config = dict(
    hidden_size=224,
    num_key_value_heads=4,
    head_dim=64,
    hidden_act='swiglu',
    norm='rmsnorm',
    norm_place='out',
    bias='none',
    init_std_o=0.011,
    init_std_up=0.0494,
    optimizer='muon_variant',
    beta1=0.93,
    lr_head=0.00804,
    decay_shape='linear',
    doc_mask=True,
    dataset='wikipedia_en',
)
Each number is 128 + 24 x the weight over its row's rms, rounded and kept within 0 to 255. Layers, rows and columns count from 0. The size above them is the row's rms in percent of the matrix's.

# layer 6 attention query, 256x224, rms 0.167, rows 195-255, columns 0-31
size [ 89  93  92  80  90  89  97  91  96  94  98  92 102  86 100  97 108 113 106 112 107  97  99 105  99 102 107  90 102 168  96  96 104  85  92  96  86  99  87  95 105  97  96  87 103  91  99  97 102 105 104 100  98 101 108 104 109 105  99 104 102]
[[153 141 152 153 156 129 121 107 160 125 116 110 112  92 102 136 109 135 108 112 132 168 101  81 117 132 176 105 172 125 159 163]
 [132 137 100  98 112 154  96  72 101 108 155 171 125 129 142 111 146 112 131 126 110  67 146 161 107 121 138 121 148 135 131 140]
 [101 168 124 112 115 137 114 126 141 132  99 110 128 154 166 108 144 166 119 109 138  91 157 187  97 102 133 126 105 165  94 152]
 [133 133 137 124 141 110 108 146  94 156 111 108 169 144 116 141 116 151 148 153 145 138 139 119 154 132 122  86 167 160 116  99]
 [137 151 134 134 161 143 151 128 124 178 114 131 102 120  95 138 147 180 127 134 135 165 128 120 114  95 204 139 136 148 135 139]
 [161 144 120 103 101 128 172 124 118 151 125 118 185 136 116  91 150 102 148 121 114 135 112  94 131 113  99 128 136 121 157 131]
 [147  86 114 109 161 147 167 104 132 136 162 150 124 121 104 120 103  89 145  94 126 119 117 120 156 136 136  88 138 136 116 143]
 [137 129 115 138 147 120 145 144 161 126 130 131  87 100 159 136 109 130 113 127 145 158 103 124 110 118 123 124 106  98 111 119]
 [152 149 150 130  89 118  97 134 102 135 158 121 154 149 110 141 130 124 134 153 136  64 133 100  88 134 141  83 124 137 115 148]
 [119 120 116 170 120 112 134 126 128 124 106 130 105  90 122 132 138 132 204 120 175 111 149 147 113 111 153 111 103 117  87 147]
 [120 111  90  95 108 122 118 101 118  99 123 136 155 116 138  81 153 154 138 122 125 122 117 131  99 130  97  84 103 122 160 106]
 [172 143 133 132 122  88 105 143 116  96 135 117 148 149 126 142 134 177 144 119 130 135 150 184 137  72 137 143 170 110 102 134]
 [176 141 138 134 143 114 104 144 114  89 127 104 110 127 139  89 145 155 130 128 179 110 102  94 129 114 131  97 158 119  88 124]
 [138 134 140 160 120 115  94  94 153 100 164 155 118 119 111 171 116  97 154 123 112 108 122 123 149 116 163  92 127 115 156 158]
 [144 118 112 174 123  96 156 125 113 147 164 154  43 115 144 142  86  87 168 151 134 150 135 102 111 138 151 143 128 107 142 119]
 [137 120 129 124 134 162  86 134 109 107  83 173  67 114  98 106 125 150 124 151 122  98 144 126 102 124 112 120 139 148  96 149]
 [111 137  99 110 115 140 123 128 100  75 164 129 163 154 134 119 153 136 112 137 142 135 149 103 141 147 163 106 120 136 129 124]
 [142 129 149 113 179 180  90 104 124  92 116 184 143 170 137 177 116 154 110 121 161 131 116 117 100 119 121 136 127 165 116 106]
 [149 123 115 101 111 101 112 145 149 127 107 126 108 177 117 129 102 160 110 112 131 110 144 135 152 111 122 152 154 101 126  75]
 [112 156 104 114 104 144  78 124 140 101 104  76 121 126 165 128 106 139 130 104 139 134 174 150 150  97 120 127 126  99 118 114]
 [171 122 135 112 136 127 132 159 141 138 188 126 182 163 116 142  78 120 170 128 117 123 139 121 146 179 126 102 144 149 150  91]
 [160 153 125 103 169 168  93 159 140 137 128 130 122 155  90 125 106  98 121 147 107  95 105  84 158 137  85 139 133 153  86 140]
 [139  83  99  69 157 134 146 179 129 163 146 161 124 144 144 115 133 100 105 132 119 120 110 115 153 117 113 103 109 160 100 121]
 [129 170 132 120 150 116 158 147 105  94 131 133  96 162 113 129 124 161 104 114 138 167 114 145 167 103 119 147 134  95 125 131]
 [123  91 126  96 155 130 139 131 114 136 126 143 165 145 162 173 130 131 138 149 133 148 152 148 164 112 128 126 136 135 181 127]
 [122 116 141  89 145 164  77 143 158 103 141 113 167 100 128 162 137 140 119 136  88  95 136 165  96 122 161 116 132 117 103 123]
 [140 118 140 113 127 127 140 133 134 118 169 130 127  52 146 105 108 117 137 147 120 159 119 128 131  97 124 136 135  70 164 161]
 [196 112 109 103 125 123 135 133 136 113  91  91 117 147 117 103 129 166 160 152 121 133 133 121 159 106 116  96 108  96 114 104]
 [153 164 131 130  97 127 155 113 137 126 163 125 154 107 112 120 143 125 159 161 155 144 135 119 116 133 145  57  93 114 126 122]
 [176 172 103 103 154 125 120 145 153 132 130 151 123 108 140 166 123 133 165 101 136  90 113 113 111 139  95 122 166 128  84 118]
 [104 107 114 117 106 152 137 142 160 126 122 180 150 160 169 131 168 132 154 127 128 103 126 136  73 153 116 136 134 133 104  93]
 [127 136 100 164 107 108 118 167 143 114 108 111  85 127  75 140 150 148 100 162 122 131  85 167 157 143 155 129 128 136 127 102]
 [114 131 163 110  91 121 113 116 114  98 125 132 142 114 122 149 124 130 140 126 170 129 126 108 127 125 148 158 116 117 130 127]
 [147 114 161  95 138 135 168 126 127 125 135 145 134 124 144 110 142 157 166 123 138 178 136 118 138 122 115 121 148 113 110 136]
 [145 102 144  67 155 141 129 148 128 148 160 157 104 107 187 143 144 111  99 101 136 163 158 132 123 127 121 136 132 147  84 138]
 [153 118  99 138  91 156 196 121 124 161 142 126 114 166 133 143 169 158 120 153 171  87 129 114 121 100 183 143 133 164 125 150]
 [112 116 131  96 146 136  79  95 131 160 123 195 137 135 120 152 104  80 124 126 108 144  96 107 143 168 102 111 125 169 142 131]
 [ 85 101  99 149 130 150 103 106  97 113 121 151 158 169 111 152 173 126 121 116 108 139 124 184  85 120 171  93 154 142 147 146]
 [115 116 130 123 108 105 132 119 157 156 143 117  87 125 108  86  96 100 162 131 111 123 129 103 165 132 156 147 134 119 138 112]
 [121 183  84 142 112 136 137 129 118 106 114 147 130 134 131 169 148 122 146 154 147 107 132 112 112 140 165 115 142 120 142 104]
 [123 142 129 117 114 167 118  78 139 123 118 167 117 125 156  94 139 123  86 172  91 147 121 138 123  87 119 146 140 124 103  80]
 [155 132 131 110 135 145  94 155 142 124 133 141 128 114 139 151 115  97 144 121 105 138 119 106 156 142 185  95 100 159  79 158]
 [109 119  99 117 150 171 147  84  81 101 113 127 162 141 122 169 108 143 107 113 103 156 160 172 102 118 114 157 109 140 122 158]
 [133 145 132 136 148 143  67 124 151 148  97 107 104 128 145 147 110 145 128 114 130 124 184 160  92 122 123 130 115 138 138 133]
 [109 105  77 140 126 125 124 141 158 109 105 137 140 152  99 144 115 124 129 134 148 123 144 123 189 142 142 145 133 135 162 124]
 [124 154 124 108 117 165 125 131 111 133  81  99 125 122 136 135 124 135 100 120 157 178 118 122 113 131 169 146  85 101 125 130]
 [167  86 115 160 108 152 134  82 119 104 141 143 151 120 142 127 169  91 121 148 137 107  97 118  98 123  92 127  97 140 121 122]
 [139 120 113 117 185 150 150 175 102 112 142 133 132 154 103 138 148 104 120 145 112 108 155  82 138 120 157 123 145 125 147 125]
 [ 94 134  87 137 190 108  95 119 146 130 127 140  97 100 140 142 181 126 124 125 127 130 121 179 127 118 126 158  98 159 117 118]
 [122  97 118 103 185 154 105 130 156  95  87 169 133  86 126  95 133 140 148 117 149 131 130 136 163  79 151 147 121 113 164 100]
 [172 138 136 120 183 112 135 130 110 173 117 105 124  96 143 109 135 120 123 109 107 125 114 107 130  81 115  99 143 102 111 149]
 [122 133  56 158 152  84 144 139 138 139 113 140 113 116 115 144 101 103 167 137 150 100 174 131 150 177 125 116 130 143  85 139]
 [159 171 161 128 112 143 149 142 141  98 132 114 154 128 136 115 128 152 140 113 135  89 120 130  94 138 119 119 140 198 146 133]
 [156 107  81 109  90 136 124 117 138 136 162  92 138 142 129 141 145 140 158 150 115 158 182 155 137 109  95 101  84 112 134 142]
 [ 76 117 134 131 133 120  73 121 146 154  97  94 101 122  96 126 113 103  86 118  91 126 114 152 166 105  82 147 117 132 118 155]
 [ 99 130  66 144 129 125 109  93 154 148 113 122 115 100 116 128 170 129 173 153  91 121 102 148 142 157 145 114 132 157 169 135]
 [115 129 131 173  94 115 184  88 116 144 135 162 120 129 155 117 125 121 122 128  51 157 129 130 139 151 127 160 119 103 149 159]
 [145 139 102 138  73 149 131 172 114  97  95 109 127 120 167 126 158 142 100 122 138 167 103  84 148 144 160  98 126 145 137 122]
 [134 129  65  95  94 159 138 152 107 127 160  93 162 158 131 131 151 145 134 171 184 103 123  89 119 141 108 107 111 152 107 105]
 [139 120 147 139 139 158  95 123 126 128  98 155 109  98 160 119 123 115  82 146 112 137 130 167 125 128 119 176 164 134  60 112]
 [157 130 135 124 134 139 139  97 141 145 122 130 126 160 203 174  53 147 101 130 115 170  95 130 154 146 141 100 172  92 145 132]]
# layer 6 attention key, 256x224, rms 0.161, rows 195-255, columns 0-31
size [ 97  83  84  97  96  96  91  94  94  88  99  98 100  79  93 100 101 112 113 104 103  97 102 111  98 110 103  96 105 141 124  92  93  95  89  89  84  93  87  94 115  97  91  85 102 103  98  97 100 105  98 100 104 116 115 102 108 113 116  90 102]
[[137 143 166 128  82 150 102 181 141 115 113 111 133  81 152 125 141  85 141 127 117 116  94 140 141 135 132 117 159  94 123 140]
 [160 134 117 152 111 145 130 166 119  94  98 138 143 153 145 141 112 155 147 159 132  97 107 173 166 136 108 131 161 141 129 133]
 [147 131 132 104 113 147 154 110 115 122 131 174 156 170 133 171  96 129 145 110 142 136 140 145 145  88 116 167 117 133  87 129]
 [ 94 100 175 134 121 107  97 159 150 144 146 122 161 117 156 171 139  96 122  93 137 133 140 105 131 103 122 135 169 201 117 147]
 [125 104 152 154 114 132 117 141  84 115 157  86 155 103 148 118 117 123 114 105 132 152 167 142 118 130  88 140 109  99 146 105]
 [102  99 105 119 171  97 148 133 141 154 129 165 164 133 131 140 137 147 155  99 122 137 157 161 140  85 110 121 123 130 117 107]
 [139 105 151 182 145  94 159 120 129 169 151 133 124 136  94  86 151 149 132 160 186 133 148 139 132 131 132 133 117 131  88 111]
 [126 165 155 124 125 112 129 122 137 136 139 125 109 102 130 109 150  84 125  82 142 148  93 114 133 171 140  94 124 119 163 150]
 [ 98 118 114 152 106 138 123 122 108 114 123 119 120 104 113 142 136 114  98 161 180 124 106 107 126 106 121 111 102 131 101 133]
 [164 138 112 154 116  84  93 122 133 122 166  64 138 106  89 133 137 112 146 117 138 124 112 131  96 120 154 105 105 139 130  69]
 [147  88 141 117 107 149 146 144 148 112 128 143 117 100 122 146 148  95  91 122 136 156  91 117 124 114 134 152 170  87 136 128]
 [121  96 144 124 115 130 131 118 110 152  97 132 119 152 128  69 132 110 136 116 125 112 130 108 114 130 105 117 128 144 102 133]
 [140 125 153 138 126 184 169 127 141  99 123 168 130 110 151  88 123 107 108 131 130 159 134 162 100 146 124  98 156  96 141 115]
 [123 129  65 122 103 120  73 106 179  94 155 124 125  98 125 142 108 154 122 141 152  92 124  94 125 120 109  87  84 157 107  99]
 [157  89 108 126 112 149 109 134 101 167 141 104 111 154 128 127 158 109 131 175 122 133 118 157 100 144 142 112 149 123  58 101]
 [ 90 142 135 144 120 126 122 123 120 127 146  79  97 143 114 123 145  84  87 148 162 136 141 118 134 135 141  80 125 112 118 136]
 [ 99 143 121 158 130 165  97 110  98 111 150  76 166  97 121 141 130 114 105 137 109 150 164 145 145 125 135 139 138 112 172 133]
 [144 120 161 138 108  87 132 141 142  85 156 130 132 167 126 163 143 144 151 168 151 116 111  51 103 123 111 102 134 137 181 127]
 [167 112 111 109 133  93 135 149 115 173 126  89 168 130  78  84 106 121  90 140 135 104 127  96 142 150 100 145 108 114 114 130]
 [116 154 117 106 110 107  88 158 198 106 167 124 167 134 126 187 116 136 120 122 141 156 138 136  91 133 175 108 105 143 104 135]
 [141 104 154 162 114 153 145 143 138 144  90 120 165 137 143 152 116  88 133 132 140  89  97 169 103  98 117 165 103 120  95 124]
 [123 145 123 102 119 143 145 155 150 118 120 143 100 149 159 106 137  94 121  80  74 103 155 110 140 189 104 132 125 159 160 121]
 [111 146 166 173 164 177 106 173 132 100 129 143  90 159 141 133 115 111 129 141 126 141 144 109 104  92 124 110  94 159 130 138]
 [128 118 125 102 149 122 168 155 139 153 141  87 102 140  93  97 112 124 126 152 135 116 130 117 151 111  80 113 137  94 103 105]
 [119 127 142 138 121 120 111  84 149 133 120 123 134 127 107 115 105 158 152 154 100 128 113  85 166 163 114  93 116 143 102 119]
 [127  78 131 105 150 160 114 145 155 115 118 171 113 136 127 149 175 142 115 141 123 127  99 145 152 138 153 109 130 113 114 170]
 [124 107 111 115 127 149 100  69 141 134 148 141 131 110 174 163 149  94 116 133 145 155 130  76 116 115 162 158 103  89 147 148]
 [135 117  92 160 140  84 167 110 138 119 131 127 140 131 133  67 136 148 125 109 106 118 133 157 150 113 114 101  87 150 144 106]
 [121 120  85 133 153 135 167 116 147  83 167 125 156 103 115 167 122 134 131 182 132 109 125 129  95 118 135 109  77 188 172 143]
 [147 112 118 146 169 107 140 156 125 146 152 112  98 146 122 168  95 128 111 139 134 105 172 182 158 118 167 126 134  97 122 125]
 [143 157 124 134 145 140 137 118 129 127 126 122 159 131 113 129 120 104  79 135 170 102 129 149 163 137 142 101 152 143 101 130]
 [133 123 127 117 147 140  79  85  87 123 115 164 137  91 119 103 137  92 119 148 135 186 111 126 113 150 138 136 123 115 102 123]
 [146 130 135 134 138 143 134 166 130  82 132  48 118 123 101 120  69 148 122 134 113 160 115  90 164 113 116 106 141 134 148 117]
 [115 150  94 140 102 136 101 147 147 131 162 154 134 118 106 120 156 118  84 168 103 108 109 132  75 155 120 106 126 114 126 105]
 [128 115 148 126 112 148 100 140 118 137 132  90 164 117 153 144 129  94 102 133 105 133 135 117 133 192  98 114 184 133 157 136]
 [145 131  72 132 152 102 166 140 110 134 122 147 158 174 103 117  73 106  92 153 153 109 152 141 151 127 149 104 106 119 128 161]
 [ 90 157 127 139 126  69 100 161 115 124 161 140 117 112 145 121 163 166 144  98 130 126 143 102 104 133 135 113 145 132 133  80]
 [206 150 140 109 114 108 127 122 131 142 137 120 113 124 120  99 123 132 151 145 141 108 135 113 153 128 120 112 137 109 100 117]
 [136 127  86 119 115 119  86 103 124 122  93 161 118 169 149 109 119 119 134 100 130  99 148 107 118 103 162 151 133 105 105 140]
 [128 152 149 134 102 152 160 164 118 119 107 101 156 123 124 121 137 162  85 127 193 124 147 147 135  91 144 115 131 112 121 157]
 [151 104 124 155  96 139 102  94 109 111 141 117 139 168 121 119 151 128 146 154 139 123 103 120  93  98  99  98 150 121 140 127]
 [149  75 155 114 143 114 118  92 112 130 134 157 156 137 121 153  87 157 152 159 119 135 166 128 160 112 148 151 134 139 136  70]
 [ 96 146 133 126 118 128 106 129 103 126 134 159 138 126  91  80 123 163 120 146 126 149 136 130 135 156 124 129 101 133 115 103]
 [155 157 150 144 142 143 159 160 128 156 119 133 121 123  94 127 108 108 145 136 112 130 122 104 140 122 149 103 157 139 150 123]
 [150 111 132 120 122 104 167 128 157 171 103 153 149 123 101 180 135 124 122  99 102 176 146 160 165 130  80 162 132 111  83 118]
 [101 108 126 117 123 124 199 170 121 118 115 124 160 128 138 145 141 153 186 115  87 110 101 143  98 124 106  91 133 102 165 152]
 [147 140 117 141  91 151 114  65 110 118 101 107 118 129 119 132 131 118 123 160 162 101 105 136 108 135 160 135 167 120  97 144]
 [115  74 119 125 132 165 122 147 130 138  80 166 118 131 101 135 154 146 113 153 142  90 128 147  88  72 129 175 109 126  73 113]
 [148 183 136 108 114 122 139 115 109  97 107 142 161 129 150 153 143 163  98 116 207 146  90 126 146 167 158 111 128 167  82 135]
 [130 116 154 121 133 108 138 159 155 113 130 115 111  78 133  93 154 158 151  88 119 147 116 159 131  92 127 139 123  99 159 130]
 [156  67 122 109  90 136 122 132  69 149 140 146 115  84 153 134 119 116 129 118 106 138  87 105 104 134 134 156 122 126  77 142]
 [114 107 108 141 108 125 126 116 131 105 117 130 113  81 183 167  98 130 147 111 165 117 146 135 130 130 149 134 150 117 118 111]
 [144 150 138 139  90 112 111 153 131 115 115 163 138 129 122 124 136  91 116 136 134 115 123 122 102 140 143 189 143 158 103 132]
 [126 133 102 160 153 148 123 139 137 115 164 128 144 116 116 122 136 119 126 149 132 117 178 148 112 146 106 126 130 153 160  84]
 [ 47  94 121 105 129 152  67 140 168 155  91 117 159 145 114 129 142 143 118 121 145 144 128 118 125 103  83  99 138 151 122 132]
 [109 115 124 101 119 129 144  91 174 154 120 128 134  77  97 148 143 178 170 160 148 127  59 141 132 153 151 103 148 140  93 150]
 [103 146  74 123 154 124 177 106 115  86  76 156 158 133 135 122 183 105 122  95  94 101 155 113 125 132 165 132 118 159 164 129]
 [129 109 127 104 168 120 136 152 130  96 102 168  65  90  99 153 139 124  95 101  95 109  93 150 119 148 139 131 117 121 145 105]
 [108 116  87 126 141 116  90 115  85 156 140 126 149  91  97 104 113 141 140 147 132 159 152 121 121 137 160 120 110 128 130 158]
 [116 147 135 120  98  79 110 130 108 102 141 153 129  95 131  74 143 159 110  96 152 152 135  97  85 156 105  97 117 118  89 127]
 [146 106 119 116 143  92 175 118 140  95 105 109 113 135 153 150  87 142 136 108 121 133 115  91 101  90  99  82 172 159 131  96]]
# layer 6 attention value, 256x224, rms 0.18, rows 192-230, columns 0-31
size [105 105 108 100  97 102 101  97  97 101  99  99  92 102 107  99 101 105  98  97 100 112  98  96 106  94 105  98 106 101 101 102 100 106  96 104 107 102 104]
[[121 144 155 131  85 113 135 139 131 134 130 113 132 118 126 102 160 154 150 143 154 105  76 112 145 118  60 109 124 158  95 136]
 [109  86 137 163 163 145 130 144 117 166 143 122 138 131 107 132  92 123 168 124  97 139 120 163 142 149 147  83 143 123 107 124]
 [119 151 133 114 117 117 144 101 100 158  71 140 128 117 123  96 122 146  91 143 159 119 123 120 112 169 127 103 103 144  74 161]
 [136 160 128 127 117 108 149  96 108 128 123 123 141  68 112  94 121 153  99 130 135 127  94 139 154 123 123 130 151 145 101 120]
 [ 96 124 164 132 114 129 152 103 130 142 114 106 111  94  80 170 107  97 115 117 145 145  91 116 139 162 161 106 114 162 123 109]
 [133 143 118 119 154 131 139 147 101 116 110 149 120  97 112 133 119 112 122  90  89 126 168 146 111  72  88 136 154 148 119 102]
 [112 151 112 105 119  99 126 135 140 149  96 108 116 108 110 115 138 158 156 142 166 104 136 100 193 129 102 138  93 125 117 111]
 [114  82 106 141 163 154 150 137  88  96 153 160  86 152 113 115 143 108 115 158 100 128 164 102 115 105 149  99 116 125 108 107]
 [150 141 121 152 126 133 116 113 163 134 135 176 113 160 145  89 104 129 133 200  84 154 113 134  95 128 125 137 132 172 169  94]
 [106 164 179 110 101 143 101 150  89 104 102 174 111 128 110 158 104 135 108 120 148 126 104 167 115 137 115 135  95 150 137 143]
 [204 125 133 119 106 120 115 107 135 128 136 154 146 159 130 150 110 146  89 201 145  91 112 123 145 129 132 130 129 104 132  86]
 [121 142  88  85 132 110 173 140  75 164 134  91 143 109 151 120 158 151 119 134 143 136 118 109 173 115 101 137 145 134 126 110]
 [ 92 189 141 157 127 117 136  98 102 142 149  99 118  93 119  87 124 126 121 159 105 146 130 116  81 169 109 132  98 132 138 118]
 [109 109 138 131 128 165 127 119 102 106 135 100 106 127 136 135  91 101 139 107 112 108 135 148 159 110 183 126 129 150 123 110]
 [190 171 110 143 129  95 146 141  82 160 125 103 118 114 103 109 142 132 102 144 136 113  99  90 169 174  89  87 106 127 105 128]
 [125 163 110 106 148 118  96 139 121 159 113 159 134 118 149 131 169 114 166 109 140 132 142 135 134 137 117 160 130 131 118 154]
 [132 146 121 135 138 146 161 125 142 120 142  98 138 117 105 121 156 123 118 108 142  93 108 136 168 174 117  96  74 171 124 139]
 [ 88 112 134 158 145 175 118 100 158 132  99 129 122 155 136 155 149  88 138 136 107 113 139 154 104 116  97 135  68 142 135 116]
 [ 94 128 158  88 103 144 158 146 115 128 138  94 122 122 100 139 166 164 161 104 114 137 129 133 125 135 169 138 111  92 184 141]
 [112 113 109 143 132 110 119 151 130 153  98 124  95 128  88 193 122 118 125 149 128 147 135 103 172 122 147  94 146 142 172 162]
 [177 145 144 130 169 162  82 116 150 139 175 169 103  99 114 150 102 113 148 106 113 153 181 134 146 142 169 122 105 137 132 130]
 [166 129 130 114 125  80 168 142 127 123 121 121 140 151 136  88 121 169 163 130 170  88 117  91 145 125  97 113 116 134  97 174]
 [115 123 114 112 167 179 143  99 118 114 159 133 113 144 105 104 138 107 160 140 116 150 132 143 151 107 127 143 124 102 101 124]
 [134 103 106  94 115 153  87 125 122 131 121 171 124  73 155 114  85  91 133 116 138 162  98 126 134 158 155 124 151 158 134 134]
 [141 110 137  96 124 135 118 108 154 130 120 153  85 126 159 135 159 108 152  56 108 159 138 128 105 130 120 144 168  94 139 121]
 [117 168  95 132 123  96 122 141 127 137 112 100 127 116 161 106  99 118 141 156 101 101 139 142 123 132 140 113 115 117 161 174]
 [134 180 134 115  97 112 139 143 132 166  96 187 154 106 121 151 145  51 174 145  84 122 140 133 101  80 123 132 114 163 137 103]
 [130 114 124 151 141 115 114 143 136 131 143 138  91 125 128 148 111 109 139 140 101 176 168 168 130 138 115 124 163 100 117 117]
 [137 101 108 104  99 132 156 114 107 145 116 161 117 142 112 112 138 125 155 152 136 123 130 103 129 123 130 104 125 163  93 114]
 [112 125 121 175 147 112 160 139 120 118 126  72 142 139 118  96 157 171  91 128 102  95 131 127 172 163 130 138 109 142 133 133]
 [136 138 131 135 170 128 144 142 101 140 131 173 105 118  94 152 118 169 135 202 150 122 139 150 114 136 119 132  98 142  96  95]
 [103 145 155 129 102 112 150 140 169 166 163 145  62 163  73 174 106 119 165 153 171 129 132 125 133  55 135 130 132 127 137 101]
 [124  76 136 117  89  99 140 141  91 123  87 149 162  88  54 140 140 114 164 182 163 134 104 121 156 147 170 135  85 140 125 127]
 [126 136 109 114 150 130 110 109 109 138 132 148 108 133 133 152 100 139 150 170 132 122 163 109  90 148 126 170 139 116  88 109]
 [126 108 126 110 132 142 130 166 113 143 117 152 104 104 186 126 111  94 149 144 121 139 164 161 131 113 163 179 105 124 164 124]
 [145 133 117 140 119 116 167 115 119 125 151 162 106 110  93 150 176 113 187 138 158 130 142 123 103 144 107 144 152 114 100 125]
 [167 150 152 167 118  85 138 142 105 117 111 131 166 145 110  96 113 127 127 147 121 113 127 134  95  98 141 159 154 118  91 126]
 [118 163 142  88 161  62 128 139 151  89 120 106 171 105 130 120 126 123 142  90 171 127 106 171 100 144 109 124 150 134 118 167]
 [132  96 106  38  89 113 136 159 148 164 100 139 140 110 108 129 141 154 135 143 130 125 140 130 177 175 105 117  95 118  94 111]]
# layer 6 attention output (transposed), 256x224, rms 0.14, rows 192-230, columns 0-31
size [ 94  89  99  96 101  96  92  89  85  95  95  89  88  96 103  92  94  98  92  95  96  95  92  87  95  98  91  94  96  97  92  96  96  97  94 103  95  97  94]
[[113 120 127 128 119 134 167 127 124 147 119 106 109  98 146 126 131 152 122 172 139 102 161 130 133 131 139 136 122 140 108 108]
 [122 132 106 109 104 129 148  96 114 134  97 162 139 134 115 140 125 103 119 118 137 114 108 116  96 115 137 133 135 124 142 141]
 [170 124  98 138 161 127 127 115 157 140 110 137 129 147 153 141 165 109 120 137 151  93 135 126 151 110 145 120 131 107 146 138]
 [150 144 125 121 135 122 166 145 132 107 112  93 148 148 133 160  95 107 111 168  81 135 152 108 130 119 117 152 131 114 160 143]
 [127 144 142 150 108 154 134 137 110 168 127 139 119 144 134 138 158 156 150 178 123 125 157 135  96 139 124 111 161 115  90 136]
 [142  95 144 149  96 147 133 135 130 148 162 106 154 158 167 168 137 130 128  92 121 163  93 111 132 151 175 140 177 150 132 155]
 [111 132 146 157 109 107 152 105 136  76 153 101 131 122 138  97 128 130 153  94 128 145 122 159  82 145 107  99 181 148 158 138]
 [113 121 140 103 112 160  82 122 141 150 143 132 120 142 127 158  93 133 178 134 151 119 145 146 116 151 126 146 142 112 111 141]
 [122 102 164 166 184 120 156 158 115 103 101 113 129 105 132 160 118 177 114  93 111 121 147 136 122 121 166 125 114 116  97 132]
 [158 114  99 146 145 129  88 133  94 120 158 105 117 153  99 105 114  75  97 109 120 128 146  99 155 147  82 170 162 148 108  79]
 [111 149 111 114 152 120  95 139 135 110 111 100 134 108  96 156 148 136 163 133 139 123  88 128 134 144 109  87 121 158  92 126]
 [158 122 149 134 103 142 127 165 157 107 107 142 119 145  88  95 170 156 111 118 132 102 133 147  97 130 118  75 116 110 109 165]
 [133 145 115  98 107 151 158 127 123 102 117 125 142 124 145 109 142 146 133  60 157 121 116 135 145 125 149 128 157 142 138 127]
 [112 138 134 115 135 128  98 148 131 121 112 152 179 130 146 119  75 154 172 117 160 121 154 127 117 129  96 148 135 131 112 151]
 [106 135 134 109 103 133 108 131 139 118  88 139 108 170 121 124 124 127 145 133  95  80  99 141  93  92 142 135 135 122 125 128]
 [173 160 113 167 127 138 119  94 135  98 133 115 120 135 157  92 139 141 149 110 158 147 142 110 122 156 126 118 118 109 157 118]
 [115 135 133  83  94 120  94 120  94 151 155 108 150 107 149  66 124 141 143 168 139 141 124 161 126  46 130 110  95 162 139 127]
 [133 102 157  98 165 134  86 144 132 132 147 144 139 152 133 112 156 159 112  76 123 150 112 130 127 151 133 165 124 152 142 129]
 [135 177 116 118 131  98 125 167 129 131 120 114 125 168 143 111 122 121 107 138 146 143 126 132 119  96 125 134 163 158  80 124]
 [127 110 139 132 106 133 108 148 148  81 148 129 120 181 101 129 149 122 167 178 155 128 118 101 132 159 127 120  97 140 121  91]
 [103 112 123 133 121 118 123 115 157 105  92 138 186 120 135 135 148 159 137 139 149 112 106 124 120  95 109 152  78 100 136 118]
 [112 116 132 132 137 127 120 124 109 143  72  89 131 131 131 131 130  85  91 157 149 128 130 164 121 135 124  91 105 124 183 133]
 [118 138 124 127 117 138 110 154 121 112 119 126 122 140 130 120 151 181 120 123 137 148 102  73 100 103 119 110 144 182  86 166]
 [ 71 163 120 141 139 140 137 124 120 167 144  93 131 157 123 147 141 159 128 160 146 126 130 138  94 122 153 139 135 148 147 137]
 [ 92 134 143 142 125  82 153 110 138 144 142 119 165  97 110 167 140 134 112 164 128 121  97 152 139 157 189 154  96 110 142 116]
 [117 131 146 138 121 132 119 175 125 108 138 120 124 118  95 131 189 136 132 115 165 122 133 121 138 149 134 141 104 130 125 108]
 [ 89 123 102 153 140 156 127 138 144 106 154 103 127 111 129 143 122 163 142 136 136 123 133 124 162 144 159 151 127 126 108 194]
 [157 153 116 119 119 184  95 120 101 117 152 135 123 139  81 152 135 143 132 141  98  77 110 135  99 105 181 131 154 139 157 153]
 [131 141 161 168 156 138 129 122 108 113 105 132 197 166 161  93 126 138 113 124 124 117 132 132 159 147 118 114 124 102 138 106]
 [105 147 139 133 125 126  98 137 160  92 159 124 147  99 177 105 138 121 120 153 141 136 143 149 132 150 120  86  98  87 135 148]
 [120 143 140 149 121 162  59  83 129  95  94 111 152 127 130  70 115 156 142 145 123 112 116 104 133 142 176 142 127  98 160 155]
 [108 129 164 169  93 124  89 132 103 105 140 125 113  82 119 144 135 174 100 138 138 118 147  94 115 148 136 135 146 121 114 148]
 [ 97 127 139 162 150 171 107 131 122 157 137 136 148 159 152 121 162 102 108 108 131 120 134 142 133  65 122 114 108 195 104 127]
 [ 95 142 125 131 152 152 102 126 139 113 153 123 133  98 112 110 134 119 111 111 108 161  74 101 145 131 141 109 130 126 143 114]
 [133 117 121 135 181 140 153 116 133 104 135 132 148 124  90 152 170 106 149 120 125 146  98 118 132 160 146  91 153 138 112 131]
 [138 102 128 141 123 148 114 134 114 142 128 109 155 113  92 141  90 158 133 120 142 111 124 132 112 137 120 144  93 168 114 115]
 [122 100 129 135 114 174  89  95 129  92  93 114 132 133  96 172 132 118 126 160 109 127 145 164 127  95 109 155 122 111 141 135]
 [124 142 102 131  84 110 119 121 136 148 116  82 119 142 126 110 141 149 170 143 107 139 141  94 155 107 130 159 147 111 118  93]
 [110 113 132 150 104 141 169 133 134 127 125 141 155 120 144 102  92 117 113 127 127 152 142 103 133 101 113  91  97 155 140 139]]